config.toml
num_hidden_layers = 11
hidden_size = 256
num_attention_heads = 2
num_key_value_heads = 1
head_dim = 128
intermediate_size = 704
vocab_size = 2605
hidden_act = "swiglu"
norm = "rmsnorm"
norm_place = "pre"
norm_eps = 1e-05
positions = "rope"
rope_theta = 10000.0
rope_fraction = 1.0
qk_norm = true
attn_scale = 0.0884
bias = "none"
tie_word_embeddings = false
parallel_block = false
init = "uniform"
init_std_qkv = 0.0261
init_std_o = 0.00555
init_std_up = 0.0261
init_std_down = 0.00335
optimizer = "soap_variant"
learning_rate = 0.00596
beta1 = 0.95
beta2 = 0.95
weight_decay = 0.057
lr_head = 0.0104
warmup_steps = 62
schedule = "wsd"
decay_fraction = 0.869
decay_shape = "linear"
final_lr_fraction = 0.0
batch_tokens = 65536
max_seq_len = 2048
doc_mask = false
train_tokens = 319000000
max_steps = 4868
dataset = "wikipedia_en"
Each number is 128 + 32 x the weight over its row's rms, rounded and kept within 0 to 255. Layers, rows and columns count from 0. Numbers have three digits each. The size before them is the row's rms in percent of the matrix's.

# v: layer 7 attention value, 128x256, rms 0.186, rows 33-50, columns 0-255
# o: layer 7 attention output (transposed), 256x256, rms 0.179, rows 33-50,161-178, columns 0-255
v33 103:068098106122068140147155114142142082111180063083123192082146186123162139176193076077144133089140166177141086119131092119149125110135141138046127145114084118175107134131177125122139119159223133099169120150062147145093141146139140109124134141125123076097086148100186111134147105136089138144124083083150164143151161092110162082116115127154127128110103071142073144124127105180137081169115118099123185061148095151066135149220162146155114102099147098176087080168105103098065150116122162118145117136187078109071114123142089104155100144119091134116134169085185161174148119150092137134178164114092119090146095163145111161097154162086143114172120111105101109124100182107132125155140084116150122104140104173205167106193121124162123114156130197142157169125163108160112140102143145
o33 097:169111121097202141124109156149153149133137128170155094133110083053187184120111116208135093159078110118078097135119140137140098103120131188157123079143141121131154171128184094190166068123129078084151114113124147152114183151112145099098054135130099139145102058100108099076144121132159157217111159151133083160087159190112087171123168075110125151098152180044114132135124179143146142077138162089116117148093134169125130130137116149096094103167140137071092097144090134146118076199129063080172148157147102170141150117150131117119131092090165095145128131184091104121135105167173105162141147128095134191095074075129144108127166092117087075119100151136143076173169154124108088161172168129128127098089108141094158123131086135125162188128140093085144177118164154126145102122110125
o161 110:056105132096093130149125126166089120131146095079133166083102136132147121136112096064130197140118151128111122095121094133092137115129092132119108184151142167192122091132106135084167126167140149144178123148128174089089095084110086125132155100112162134115104151163163166203100171133182122139173106137043174123186115134153151160222126134142109086110126072138079082157127113129134085123068116111137133122184145131203102112070140132170179157136139100155097131145128135074092110071154148138165104135144087070167098140090093152091140092141164114106088125087202081154107189152138134133114131077132160130176118144122093179133158187125069120116156117086117121144178140110086144175147119136125131164101153131207088108112112211125096098120071177134139130147102143139095159187096083
v34 100:155105176180113108150084159139093149127171174138118107150175073137125081142128188075133166145143051163084131081122166202136101123177113098140127157139113081139121143125153087154126031111162099168187150126113132096081135134050110169174160092132159149079187152144106103140080175087104109118049111120148149071159153157121082144113128110150117097164144143137143104131116141079145148093106097150113143113085058104145145119098167104197156097100158085117086146179060120070083091170134115124119172158126174109141144118083155117115157140099114081155153123115165104151129144140139147100141120192111110097136139107104155115158121089146133095122093080181153193142085104134138132136166080141191089137109118155171137140176155136089131083145153155157146088098096057096170154134084090
o34 106:146090083126097142124114171071110151146199140131177101123108186113100160146114161112155125092157179160117142136099123143088162162059084137167139098086103119127110076182133144118132136113129129152143145134109066131153147094135142131164193150128080071095068116136100082131142102100122146162210129064088118087078108163134115142145135160166138126111099105132128140166107127156156129105166174115138111140096196151106130191138096153114139148112140117110127103133097136089176123136168180138144127120168138097120125155153167154126123151041146125093090089160079112086150071162103063138107136091182019158069178084156098104143121195118139109150191158092150130143130165097168101086088120141097183126120125168137114135040156142107110176146121084133052095080148138155123110140196125
o162 098:171151147104112048162067174186175112119153175150101128160156159103184084170174105153053099112099099069102107122177158139121141167146137093080079136135132147168078108087154169119078130101153128157115110090128094124126147110125170163080114182090169107152180130128137140130108122122133120171146098145116165159143143116191064107101041083169096139203160142123175140086162137133150136161081132096164142095175082157148164124106096125181108102135130158155100115095110127086102113142138116127160116117218128144135140109140090096115092157044102128175113175075139123159133096140140170114141162187138168134176070143088133115162126099119126172126086131159145165124145134191181170209139127101121119097131080148119127107185132134162111102166137160118184109148139116156140124066091128
v35 097:154100130122096157102142156035158159128086122169135064164100185150093091118158113155125137133098051130210138132155105103137104117176135153133183150173129118119117162072078124140111200080130154143070140133077152117221076161135144098129163063100126153124155126155116089125142127112128159150194138087161130165126127126106105144129200128146083120151125139100146137118107149106128184120140127130122134163166149083183120007094119115137116113184102150161159099105118107133178083129159096138150060151143143144080104155080125149121150161090070125117174145123122144113096122101137114142125180101132123195114134165119099134176046151079161159141110161136136110134123144107113136132170113139100088168153083118182097176145098110164179097081155137150134195145102168118108077181100110
o35 096:100136129111168144128084097120130128117166206091118123186112121103161118104135135071151090121136126156120091115133174155095142210128141106092119110080140165142120157136099147141157152186087082119087150178151174103136120108061092085124169092088121142151120124109102101145152118106114091149046118161068112125106143113144184155163068158148165079231104142104182135147182131049091110157137087111147141075115112217131098167161168156161133175101091093069132116089132174113147165088091096174141130112089135128185121184140142099135101080238162131176102135116153133100131166114184069139138095146157144136128138156157118122088160108135141129136167157124114144137118120105133131152109131115082123108169138031065135111154166121137089167143128147123135106107103120075162139110154149
o163 105:172118134116100115122133184134130101122158102174140154090096158153110103165145106118090147205154070087126160140158134105144089111195107167109170141200131097085121116144134174110143134119156226166114073130199090104120143201153139170112072144140190172079128115140149109212127096173088112125211158118131088120124138138103114119159176125144047131072199152106153154089118132151162151133139134186066182120120120106118145097145103100089168116151166127118173098162136168129115181118107137140078114171150141140106107129144161150114086169079099102117182130112161102117086112143130138122088127100178112130160106111181158137140063147174146166107097083152154136167204152134163100086134096133152145163099151176177180155095145105109150139103138144116149097112113184169121077120147111
v36 105:108138165126080112100120173176172127067096138114111148108138110152105160116133141089061057148099122190127130084092101108152148143081141083149124156119188153161131152137151152125111104147071097153092181063199084066143119151059137127114155119126099159093114067114099088058127123091138132147138063142114169184150128128127156126138089122091005109133133175130130149121086092084069157147132112152109110157115116168158089081080105056104095067158110147124153151085119094071171086104150151136123114125089078134141128175098119125088103165153160108155221127132116141119126155092093130138158086127161194132098209142140141085130134130082126128123102131146213167123109148066119148136164128133145092088105134100124115134094189128154095093134136135141142111077120135105121133125123107
o36 094:102104167133048105117113124132079136130103179095123056147123095175141090127094109188168123120130095157118128093159071096129147148068150143136169112150154123099152107091097149100116113098090125100135125158140171089165113129170160137169131167150082164167107143181155129144073066184053114158090166132117131160129056105135106136149125093108178117165089140189245101143105149148119107103158155145106131159160131143183114088111083114116117104118103093114129134073125104164141130123165180140137123130121103154127073129114134102102183097174122139058064100137076130136099124147107079087141209154178125142124111171145140181145108080137086150134122111129073139140167082109152109156068167173103171171103115116117111152124126081133146039114157185145126099172117137111106105164202113
o164 104:164126128122128140121161104187179160141130125109106136112155153059085150158118148084118128205170135109135089132122208165131191130123133135119085185147126101114153173112151181103102158181144117077087094122125084152142184143112161108126143158200138061134107156156098128145126154062121173139150104111169177147178100128114098054121090161150142109168154162107139141105137086122117082106114119131154146111118102140138177166121095089100135127138108139189110137139119182076111185130022148115104094158188110098160134111113150093175108089165134131188186120093165126087189149113128147165161070078064076149185143127074099101099135114095157138149127168135129165120130164141132146136162158072119105140120130099166136149099053172138166134144143088147146134098080172202109139107168152
v37 096:076138141078103180139145199143150107138110089118122129107176101106058175103151166094175133110122099106112151170127126152116101145120078131140165089154098119107153147169155069062218149133179113176107088178171149178177138192145138156134107126108102189079123112138128116151175125177179155097172120131100149083180125129122125168153176150094126085044126169160106117141110107127166067119135153091128117167103120095156123143148103119124138169094158080127103101082110159210093113112128118077140150111130167106145061127123094172133145091152121161124158099162138108125113064120114160105172074153104123105151112158082088078047171093106082128118139115138157149174126110088145132111092165119167206161146174160136112184175167104124148137133128166125080120144166139123103170102156180
o37 089:132163174146090086118123138165140133137167111142090050117097116116154138094144108141112134138188136120137133062069091084127167122062148146127089159120086106094127184132100105104192111149081148104114142109134132160061136128143128141117119160130160115126094116106134134086149132171138075122169117088130148164174173130146117082102188133117097114169143148104124140222153130103117193102054119138161129119121093151137108072119132141102169120104066168144109154074169156095109156154133102140175152120164123191128114151093199143157166148097109087190140166146095169107101099138155106119085133111049171169120066141165097175134131098184124149097114131089171137109082146140101108109164136121156061116115067208150161101027078147147122136143118114157110111156120196144144124094068155
o165 101:141096099090156160112106120137157066122096144223189187140123153111142144135145134155191107136142158148113149112125161182137137231121125092108105115165147096094117135131165106070099085081149155129130160131158113112174081152165088107161089114089109114091089142126185088148084139135192180095160116070135118126099106119092090183152094119136237152063172139125145123126150137144128070131107116123147165166127132098124137153108128142165109129108119101099113093118155176209117110196149112098141094154142118123178128113136140138179124144147094148135113149102072100121182180116073110152226139120127147115173076161082151102071146091111142130112158123162091116174144131129136129121141142142119153097138139153168165132176176158122113092110130146136149147147128032102097069159138204
v38 102:128094131087112109130108122160140118145145151098140078137098225230187209140189096146146110178118111103179153079133185136097125113105196193080120155137159167114102189118097122167125126127133164118153116102112124184119137142182152079129115155119132178163136113095152157123185101111134159114121122148162131143175141144129147118115104112214147093113139107075140133131193159080127110121102078162123148097100095077139072143042172069148155100181065132087141099116182163133120136118118096110133124157131132107158173051112150180143164171095158130077090135160110127096092125217101122113145140179079118142119131132140106158138136124104116129121164118096150178145125109106187135155103145097114163154090101112121120077125145135136140130095136137111199195096140080097107138084097117
o38 102:160103154127185133115099110118185139170130057130150115124144135119130125007120120093123059098120110213086096128114128078111107181163129085080143084080063140131146148135141142079108115135115162136152188166158141124076123153080127144143173147134077158120132192165166098103108089163167163198118140136112149157084152175096163136155224116134114103149124097086118120122117155096158135152123139129109120139120160185115160097073133165143126151151145176231122141155155089191144152137113156158117129161165128127133117148163143116117094102138111128196163144099132097143155105142153174176167140096180127130157149180097112133090117123124115131113111137140094136132185093152124178139090108137152112180167075153158118144126043087135133136137168119094171155149174185156181186157097151
o166 101:155148090146124101159162143173113123131103168151062146131082113141160158141170097184066139130131161090174149136106210186131120070036131140142108150145117138153203133135145149122160128134168111173136106096141080137124170089171131125123105106136132157155106100122117147147133149137105056163099127175087146084106143132105146075085138120124154110142118119106113083098173146123114124111130128157148119143175106104144145113132153119122119120173140117019197134138164147148097107143142130101116160075093182074098137089113149135082151147125140066174076093126153148105071114197129144104136160154143092162081154104188101170155131034085098131153144096137207132077084135128135081122134167131168058136095209130126119129181219158144116113139107096111120148110072104142115122080097130
v39 100:119097166170161157128102116145202140064090153196110138093065167114092102110172097178163136090150151086156119162123041156200128146117093129163151153141084145109164185146188127141092193126175161128147105114121125089174189143137132055073088161122125109126104134156140118175161083132178124120134165139143120173149161107113118133126111169079096094120136090149083143093119170108161093126152113167145082157150145172094114113126127128086136081194145081137119195166125140138148109146133129137126102102149081150140080121102185066110122132127213051089181100089116134141131113175149189084082147139120076120128105079129161166088118093172096153107112127131165097151104144079159105123143102095142205151163148110146129139160130155103122123104082144114152146177162134127103141152181083
o39 102:131154125156111181155137126135105148118153130110085090128128059119117073175096150136147082160144125093073156164142145158126167029163139145100105146133186118103105134068132127116142089026123157153075161096158105088123173138151127147112125104097122130111143145078146149097120181109090130143154151182082110084111120142133122173146095082105145110098109125189163086173105156147107187117152176149103196101055086132081148101115114189121132125175157152153066131112082139093105173197103130128158161144114147074122110145146075103090120112173102148113173121117074169048101063146135184108116138138167099167116099104115133135166173151116117138164152167088091059122119149119134125148081134106134055055117079169098156074105128111157094114105146135100119126104140118114165091129118185
o167 105:109179124140158104161157123139120103155113205168129141098158126125098123104174062180155153085095118144103151181052131121153126103175128136174091127174151170143142135147110127090141164128136124135097145145153129081152122088082097117138087105147153123105097145147146105217142127163166144094100111181194066155193146137125160082098159134103057167108132158065130127157092131123137076169099102096137093145133177135135110105170103114040114214155089089055169145168106144169140060226115110123139104132166129145192122155147164169131121099089127147123162143120175175147146156166125084092182106099099164104101131157177167123063106121144119110124151155137143140114087082100135171149145096131105156124132099121132137160112122097093177126096070175081131134131085096165109111077133141
v40 101:116113165136136154104128121098105108127119160139186182109156116142125154161125104085111105105083151125079096176143137122139112161163206180103096153089123140150165145120121088139146133191155147173137150073096156142081166137112161101167106113176169075123075090100165125187111114098132145133116158141143117128134141094194132125052102102146112174160073123123116086134108121081082201132072167122154068162148139082119147119198092127089170167101120093178133084167110174118114115125131190158177080093120170041104123152123160161186147135117135117177120094112110103117157141088188140125141132137126128129129118120155104083204160114156137135187070143152105103123090050135132056050156160113099112161191110181125139166090128129122128148101098137134085125109160167171106134163171161
o40 097:063146170138206070168091147146120132111090055139113095086109162091114078090093115198163130099116121160169120100150141164138181134123074087151145090208113148101130160171104112065103111141096162147113094145143096142176104124152165205123151170150107139111123159115103139102153088143107165159106092085103131078119149138120114149174163131171165170142158121138106092101081105220098103014135177150139144135124052144146121085145109129153102149106070128099124154064151153140102098097072126134170140140090135095148092057151164097138152116120150082080145153163128128138192177189139145111105104157154146139121146073074133169089101094087131151117148156082137130111126131120148147164138113095138104134159144112167127157120126091175098168091100185136127164132146102138082080140131105
o168 104:123134095059074164136153156055107082081156131160087039147122145128123131159187134106100126146111104185096101162179076108079096133083144178140126116087093105134103075128191157158076137133132164115148103104140120083068163123096116125098123153129098132154068091146154110078096147092132124077149163120094113162130162112164146108112191112119113115061008120161110123116139180085137122151088166113163130162113181130134111142123113134078171193129202108125104060137161109166122162162104172181148194110154124163067152189119134152142158143102123131113095146158107114092107132130126128121104149192057146136163119189145162124149140120173116154193103150130103138126103043170084140114138139131124108100110135114111108129096115148134181084087151153119142107148118114108119176128151102
v41 097:169114088123190180135119145111135146077133116105147117102166167171110123153124140150113087148152143144175075094141124153159165130167152118118117095080094110174099138143166179148128116169131121170186113131169072128198122162103145137129116100097107107089145174111157157127151168147117094149164121090094088190123162127103074138099096108081124139120139138160154170224165143128147119115142129140106160121083155165104150085077180140102145117190088191160118119156123162118174136179108101130149084115149114110059133110165109155108124175096155170126123107170104120104127139118116088130112169141160117124096140147127120090087199096113167130138098140104178122166138101112146097087122131152103073131061084138149135150140161111077164236136051176148200136086061144139228135189105114
o41 107:131145106084141107192147101123123163107071151151104116098120117042184134120135143124178148132137144123104114150116147155099159089112131129169170131142109162073111103134123156110095132106089142125104152111101140157117164125162064144082126142137103088111128115126115100120021196164124117108142144109140113142121131095083122126186120168182093082145111131027151122079109172118131092132109112148141133156160103045123150155143107146125154111118165132146159126147200076110117174161150169134089152122149128157134119059085163101142108041021139058080140132077123057158160106122114142122095103144174184090172149084148155178125105094231047111106131138156120147148078155107130105169176149163144080061152114121108141131137151125133116155114146094111151085119128120138092123142108124
o169 102:127171144190152124142119208063099099096178121092175103113170165146083105129084161146105124164152110090133098142157157145087191196144142100103101159138153193045191111088131109086151110136117100117147031133175089118207165141129148064153164107127126154132132130103173098145219089122094123100067110081078121119115133126140071103128102111103149175113103162147135152197145127110113136118126124176064062134127150138126088106150158110129186158168113130172114155187080121169138138132147092100121084129102108065066097138130091130094125149100145127154128144193135196129083184126163134095163146105120111168101104146121140148150128133080196160126087162125145119088145130170140126092113109095119080133119117078132134107122125129112150131095114146130193121138112147182153151154110085
v42 099:159144061133143083138144163131078101134129156151147066163136093106073099123107128154114087175130191092133150118123174099152138100193151131089153152101107109140156108105152101133107212121121134189170166083140140151116157147165158139168122171125088120098132105082083131134171110096118092155143114088118120138127086107124170086102124095171227108147128124143112080095132093142081176107125152139072117135134136132109174145138102175150141116085143143152121140116090183177100134039126100078146156158126162114122105065180187049136128112144138105149197139127134169114113084157088073120190141108116164166118140099109149128127095135057089121175117111074076116122129123168138128022124053137103093155074141116173099113106173094146167146091101109110122165107168138120103066139134100
o42 098:116064068140183185147136141127070097190073116186102159140140191138092109107135165064103171109140106143159097199129156163097106171125129119163104150130158129182138139096140159161161122150165101165165111118105136089104143088141124167079144104139181150108127115177132122125147159072153161145103179134186092113163213172094177133142136081173119110114104094144113125136141150115143167105151134087174182089170092100140053144156141134112134166087151102123086150135153142123196116092106068122122167088073100130117112147122219170146100148168141173111170167080165146146166159143122155144087138113127140103160158112160178163140181148137151113093057136159159126154157135139090147154147154086153176054136100154110173139137098097127166157099131135127131063183150118122112178110154142
o170 099:147168139107114147155133129125191101138122121114178100106124074102113116162087149143142086110125160103153125123144096096131138134060123165114123093170108051206065161172117122157125154131151118135137164138099134114072108134154146144158082132148113093089121180106157175140159088178102089146057088125109150152090124149103119085153081137175141171107135167086117136110168151086117098110114154139128116102140086130157210106170128133145118102109174102114098088160111146102131154174142140168181091203057175124130084127083145048171127063044146094120166199148151180127103138148080110113098155111123142161107152159086090121106125156096119124196164118054106146124087155159131116111172072105129151095098192107122132116206111086155187114098140100178120106120150115180117105136091145
v43 101:150131134098128092176084080090174144106163164139176142147121145120119140141059142194158101113142092177149150139140172117174105108170131140156124094126159110187103131173132103095102163114179106160132149159113130119159106095136137136157152150130161117185105107118122091152092185109142144175100100149059110147129144135146220132114140115107166131097122110044114120107148135113119226177132145170075137129106108114078108123106131142142057156093096140150093071071173104160166172155108161169165119161136131170144169019122142120115124171162132103105102126132060152078155089170106163152179160096118177147133110115109185140175155105127129169081134165106148133120232114155136164110195095124114157154123160103152145111104133132119122132112155122121187150173110196129151199116123097
o43 099:094098127117133158152109097144118151132117079139149143124120098139127116111120169112090109146049139137170081113231156068122123151134122122146236144021104160151153130119124217188128178117080106104117147100153161130052143202094119175168112116093101172073128149172180136116128103100108179181129087113142116098095104190075154152119087127138097145160087139237104107124130130136113157128091085173110135129173168118179125163128157167137115098097151118137154106162103149122123138160122116103140092151063149125123121114090133118181152124162137155157194102112174158152121166146152130125071179142146088059168173116118131130101107113155123132177112095100097131114081125157108142159167195104199142167134129138128136112176132129151098136108148141154139089110102148161119125164155143
o171 102:170187093177113112110096163118134131136073162140106093152144166157070107117059144166201211113118101065079139138128188164089125089151123149181105159177175129126121114136092062091117150197156109130152166111113166126148158095180159129092175080105173155172168170090139137151099147109142120091110155130080087168123170147104136121172098164123128157112122158147140146096129158053130158106166130109169155140131118104151106078134100121127105105130143156142121115110104140152123173121137141195146097103169118156144173102084128126084059129138105114134122150116108130104049065073175152121193137142114123139142095188150179114125167137170115178128164104083086163105163180114153185089170153134138213052119159170137079114169118147111139142159108098125072121134125097156162150123122109
v44 103:180181114123174116119126127183169103148145054111113063172073156127179117128176125124122109133143182117126204138115117199201149157125168160147157106137111120142098097090167124185099110101097096135106109162113128138122112149097131188093102130090119062201120159144110138133083110101121145112121122165157124056171144123103123073136130117082136082073121138132097161128175140167121144187193136115141104076138170112159115108105127137146142119105083158143186098073157107156168182112131149144099072101146121205149090129098164109091135130186105117114159119127105176151212135148145084164136071117154154133080093103174103158137202131145130133108111197131124108141131120188091166147100107107129075153115066069095143132092137118130065118140096064144139140141099123101128123162192112
o44 101:157075069107143163077081170065130103137092097102191116132174130156085131129122171082144127090203084101068076096101171077128113057133123131121120158124144123095118118125128225154117146153135118157129158095145145109098121103136131135179146072105087184143172163143104153162137130143156130192097167161162130132129117076112174119148119135133128108150129088166151160099127090109131165138095069107082128143139146067135108150114078094121124167155143173170077077194163049109099114130133150074062133175078070144121083111119138079095086159163174165180139099123164177100097162108145179118134140142164128125142108147136165080108032127105131102140100106120132135112115106119108151115109081122205134125112136161103096160067138119100123138132168140084090127105120117104191105165127160
o172 101:056182141111135141162127148124053141157124151125128136121097135100089084109098173118129161163085127141175187114126123147095141171109101120105109116122087088117124160095149088148088177101147118095159122111182127122137124111103170095126110100132189104110141126137107150078111133144084104075105138094056128110170146132052099161099164100101137073132082135092094129077117131174138166178138164138102172162124146115143142143057180168174146089132112117106175184194132161129183114124099166104147117146208088155195093129158117128138133148138147127085125066181095108126151114157078065133142121170112138131143144127073173168130187128159178088123096158098114144153135123159090117094106129141093142220162078125156149095194115085036148143150068109140153118137117164107096144131205116
v45 102:175137168120185156155082131094112192157094121139164104143172113118128126111079172101085177097127182133151101150109147170169138139191174122150102140078146133078101165091127169136143128117182108153097151134174103116189136162103133157128093094092127105152149205132156169153154207126145204157156129104122195119088191119156103132119085113078121128121143143109130113097120142140159169140144074136129101118117185150069143113100062153140187183091175118112116169095141194105136133125132119085112135090114161171125090150083127134120141152097095118053107094148124164149148040127152176085094140110126132188116139107113130114069163160081119161115136195138132139129099142107147146077137121161126112150116108109130115135114104194145081174156174083141150122198136120111133131164234169
o45 092:132168125181114102165137113104139115152146123083088150138074171142082077166080063095135142074134129134079046118175111115152117125092132115173127092075067117135103125150124193174132079170119116155099141126173107148101100119122169128104063142138142129148128058144177165177125120121155159128144106097140136151120108128089128120153132162138158103149123136157099148121144074101101144119124136141114049146157082130175142198179113158083108120127166137128104038189150079082141136088156128110096121109218161126158136137108117127121127136098172106142106126130164105175111122146135124149149112134133122141111117110133189180153116095141186124152109157133207173141164116172189071104133147155208108125189134075147134103160223082129161139057152096132065132102171147137147113134066111
o173 109:118127068133147149166169238162177106115109142161168032170141112092145223145168187177111136139130156123157134130171154129076105157150139143135135098109144089110197159120162129167106122098135179133084191159152111114170103121108064131149119153168089121111125134066118139144141172095122164090143124140141141106110186098159139115165122121103124110085089104154164129168093134138094130101166126127135113148132133145121158103158141174145208121104133096122149200122123138134100105205048168080166108104120128146149100100150118143123091077149122127127177129081103103126108116178126152074150111160146136099122109131117156096112138170079100163077154121148089092120096125129126177076023124107093197124085098116062169138104126137105129167141152160184133096180081143106119145108168112
v46 101:149125139129124085111156129084137097097116114125098161152152127104120196134160112100181129131151103105165129185142141158108085085071136127199151074086090098112169086153161087116080173122167122137162106174147164175106124141135190118141120145157131175146098126208107052125147155084135119146162145122086100126189161143110111162186110198112204104093128117162113182153025111096152119113114140128099148142153153113138107127124156075073156115137121128118192156118121095149115108107078136131120130108117099118083079164117173097123190160139140126159144180093147062079185174102162120133193120143136130128098152070161076133153161156173149061159187135085108158102121055120181141162118167139125059137100086141085108104140111109104173121156106166121112162100101096127104164121111123
o46 095:129143189153167146187129132145076134085097132144130122160141104125118170132109139103122096116107100075168120121080140142134118098177182137119093197141091131101111133141122183166147137104156216148103151085166102118167131130126093079201134111096145132160164116149113156106094088153108082085094133119154161143139067121115161099080149088114138128126075125138139128133184087112120116108148158090096133072113089092186118097153151183132152153070088130173146131090146129133162117118143166146095125054107210171092105152161121177105116143120137142119133173084123175118153091152093087142043128091148205123134160168109192178099111104135114154169062096176199089102193146123120113135106101129135158129078115123158157201090169154070122143155139091129157091073117130172086113086128164
o174 102:137141169075095109160113105155170136101138156114131087118145129128149061187210106105133134108143128223156131131137124067148197108074120096094074096081171153116180157059114126081188237095151123070133138141139151067132141067128123149146102098148146140120142134191101142116145150113111090115200204133147079156166147131154084141143111127131134061094109145111075116145093119095110101068138171150055175147164176127133123100112138121133080125150174137166142115153159166191142145142130095112069183149153054070138151173093125119127085163114100143173100111162135091196140144113132150122189137129160093102117121130140123166122124110110151131134143134119120178169121130097107097150161136147146111151153120155118109081146121170162137131072133133086088133145139067106174127094100144
v47 099:089133133197147119109101082137130068145177140134180150091157126105179118072149056121089147106157114121136125149136129170134101107200131113170144215091100069125161125098185166139129127108113145129138133137164102132189119145100153115093146120132172115160080161099162117119208188148098185128108105068153154196154131140087140093138133169138110119094115145108113139217125085138104073052076139105130229143173143127141149203146169087162123101144122178115106090076140100149096146159147118147148131081120140131132101130070131148152103119108100113116085135141172131159138163119137098065148133098121116184094092159111141128089140134103138083112105154149189140105143130103130150207123169158118044102128163126087099138091118146117145089101084111171130120125156074073149159166148097
o47 090:109124109133108125067150156104090173131138124099148103179154158130135085223107130137105126160173140086123129089123120100130124101100096201070075084136140087105087071112144114117142157173181142134115124101108078087125124126077125055199116164132156158108200104109100096114173059153103104182153135162200117080155114127166092072142187153134153128159146132101151077086140119116107111170088102101186119081130120054136088055122139127139130192146076134133115138122124136124118122141131141091120197148166121169088122126168075126128112141165146113119166181077087072060152111174113079096144077117141139111174112106077134124135123116155140195101157153195106083118108158095092126161125058105151102100141106097130143144118167135120092102163169110125120111096154116094119143096074137
o175 112:148083170086137191127110155162152089096096115172104083150101125066158150146114123175141171091124129096069112163147110136157112133190199104156158177132074159142182098108137085082096067106136139083133111129154165122141127158138108149075180131163166148154080100129145160153117164106138106172169088132084102136094123163095194152152137161118167113104166136168103177129098115118124172095151127116095098131165201186162138171081164076141130165157178135136128147162134087117079137137073119132142097126121160132093111121096151157072089093111134084217084075166141152209146111035097123128099116095097108149073165139123073129105157139089139132105077093082190175083160142173163117152121146075106148132124127129123158117128167156094137127113109125157117142134129096131099127110204112
v48 101:068093189088081131117088137171141172188060113128168185118162142117160137144152123095124144142188127092156091103155132161140146107147132128058113196101155110108171170120147136109125114159121224114158151144148131107127109136090093102164125084081118248177156123091177122156139112107137138131138173110109084131147129144164108162170141122166214108140071086155168131143161111132144142107141132106143124121100112156153112171142169066108121100161156096120116111173112100107125150139215156115130116115132096163130157108153098108145124162092062152159163183107121115161170093145143153186175121094131111139109133113147169147121144105152070151113168114132190097093171075094138149114080101174182121069161134141114073120170117135123065151140176152128091085136118089114141167102134045
o48 104:120157106096082098120087098157094085111134113113151144124060083103139186148118122173133165104187115088075125115119089136027196141083108156154117054175093100062089119113120168172138163125092065070159123134140114149179096142124135151124145127170106127149161057165129117129143138132124131105140107184184162090182086158137164156107099155145142112121098091192120170106149120123127079178095152197126155118124088091134111094129098134140188117131084106166155158135084097144198092120170126104102133083142149101102125118147050103180153170144077127081139127140105147103102161118135180148212166141176121073167134150068117159124138123141167107164151118145102087158114138147154111152185083148116124154127104068115129146136210127111153157188112136103123129098096165124114092115161129
o176 095:170141115155152161129149109118129094133105125131095166111166132135159096173039067129158111124160081114156099166143108141118084110069079172089105147144151102113223162130155094120146114163158147173125105143127164128097121137123085129105156070110179117119127095148166076154112121149152203150173161138134152129115132165154105157120162074157142143108114149105120121146104117123170113100138121067182118133137162139151172156104129141207088089072167079082114118115160122078078122134163111114139152087115182154109195145108180125093114151074149120187065116084200113157123135225126068042188129096155088137102142152154139123137098160133080145127152079123152120092123104108120172122103114100112158073129128119130120160149117150169057099113119106135133159139182154158165221148102146
v49 101:120085187143056111150141138114120126138122100171141081165091055117136094168149136181122152113102109135141153111142127106136174099139130160185138134116069138043147110099076116174121122115158088131063112135104092143139146177150074094134071073115161172108158128137090134176136161106160115203118116183098108159112165151146130188082135162094165101149130116117182139123146131120158077103115135126143140140082129126128143097125095084125121120149149155094133145153097086100152125170158137103099149081147113127158111180205113087094136102091101162096173044164149113129098153128170179167146081101164093122097172105095116152149112117112146100075198111148142188135079133090152167128101141130173159132156162082050115097187139092165177078103185134136088131161110183068101155099073135
o49 097:159137084141109095156117115132180126161139139106102112123073126110117177116128143037164122155145104157114134202132082148097124120057129118111140132099156168188121136128094156140103097122175165156133120130128183090163126107149155173156167176157122094127110074150139115141094089109072129092162114136035161136133080157174117107140095146147113088165086049148173082120106072094103135127148145097082137110138188112132099113149194122134082156109174074135153138104152149165148159103169124118117127094158125164101140109130122161152059168184096073125142133079145131089082134118125124102190103157172172119076120145165110153117132123085097194134137099139132134147131107142141124039133054122148091100185028158166140160089126165113097112152175118080139115117128138165181083167167090
o177 099:062157181157114078125162054146104108069069094160152142087119075172145100149140123116109112128130114121143124073092150103174119156176149119141140096142176096027102115130134137117160159102118095167105172141151138160091103126145067110071144148114122137140163119177145127191131140151200142097111121123186149103118163143145110134112067132106126136140100166195126136129119160185093137134186117178157124130101162163114185199123080124084140161101097156093102128133187107137116146090103156204067163148136157106105122118081072110096101081108123150102124137114136097126061131144078097108137099076116117151149132147132102081094118131108191140118151145128105130178146125102076123197046138114150122130100131099100111067173209092157121111137097128173113081197148100107114090109103146
v50 096:148106102154157138111205182072135149134138096107119107184089124086110123144139105157083127149130175100123143117176136134046141115135098134149073117088185134076165148185124189083124070082133137092097112116204184162113118146132157129157104129136126105156165162046200167120099125105101124123093125161139093123125205099113134131129182122132120140129145048107129117158133143111110165099131161141126139150090127091129121128154122164129161103174120140163183093116121142139149150084142073111119133123162127126117163181121125076068113141123170112162198142139119139120109153118108130138168131139132093103031187123116149088084118129144107171158105111160113096109161122193120098152141188077167149129167083144147084134170110059176142136169169181127148133150126063040099114070065134
o50 098:107085155116161105173145130159127191088100146154137092152124175163151201079080095141107106147179122115172148158101133174107079152113132158082165149113089125135175114073135083076105168072152124140162124167118050092112142152147079177136191074147144157132146116115140100155133116127129088178115176078133159115141078153081152168063096119161069116181116113105163165133156165094177067149106139153201158135143138137158083095104134108147133162071153132106117183172144169140135073160069161194146119090147123097098103178180157177159079164144097119115073144124094123133122144107176138108101096142148168183114087163133126165148120091102082134075149125117084161126131111101103129173085103159113139115102133103066102159107144188075149074104155124117157109084124124131168129126111098
o178 096:167184115141202168074144150181159109177190103090133118194130087153149110135079176127166097156083137120127079119129111205095144164112098099185101131107208144128082136143128139147161105167127136100145146108085186155118159151091111178130102152058136111082114093168107124113168101106138141124106127179133084134154162101151093087140181061169105117097121132145100127128102094127114110130122136120137148149167146111114153129098158108146150134094083075109125134124116157176136090167141123123179149139079127152071140106202116135093119141108131078107172122123131101114115013161130127173116106070118133048126147118090126174151124120126177144160157136169118138142182105091124098067122092127148141085141165121120106150089088066151132128191094158169119080087116110010121112131122141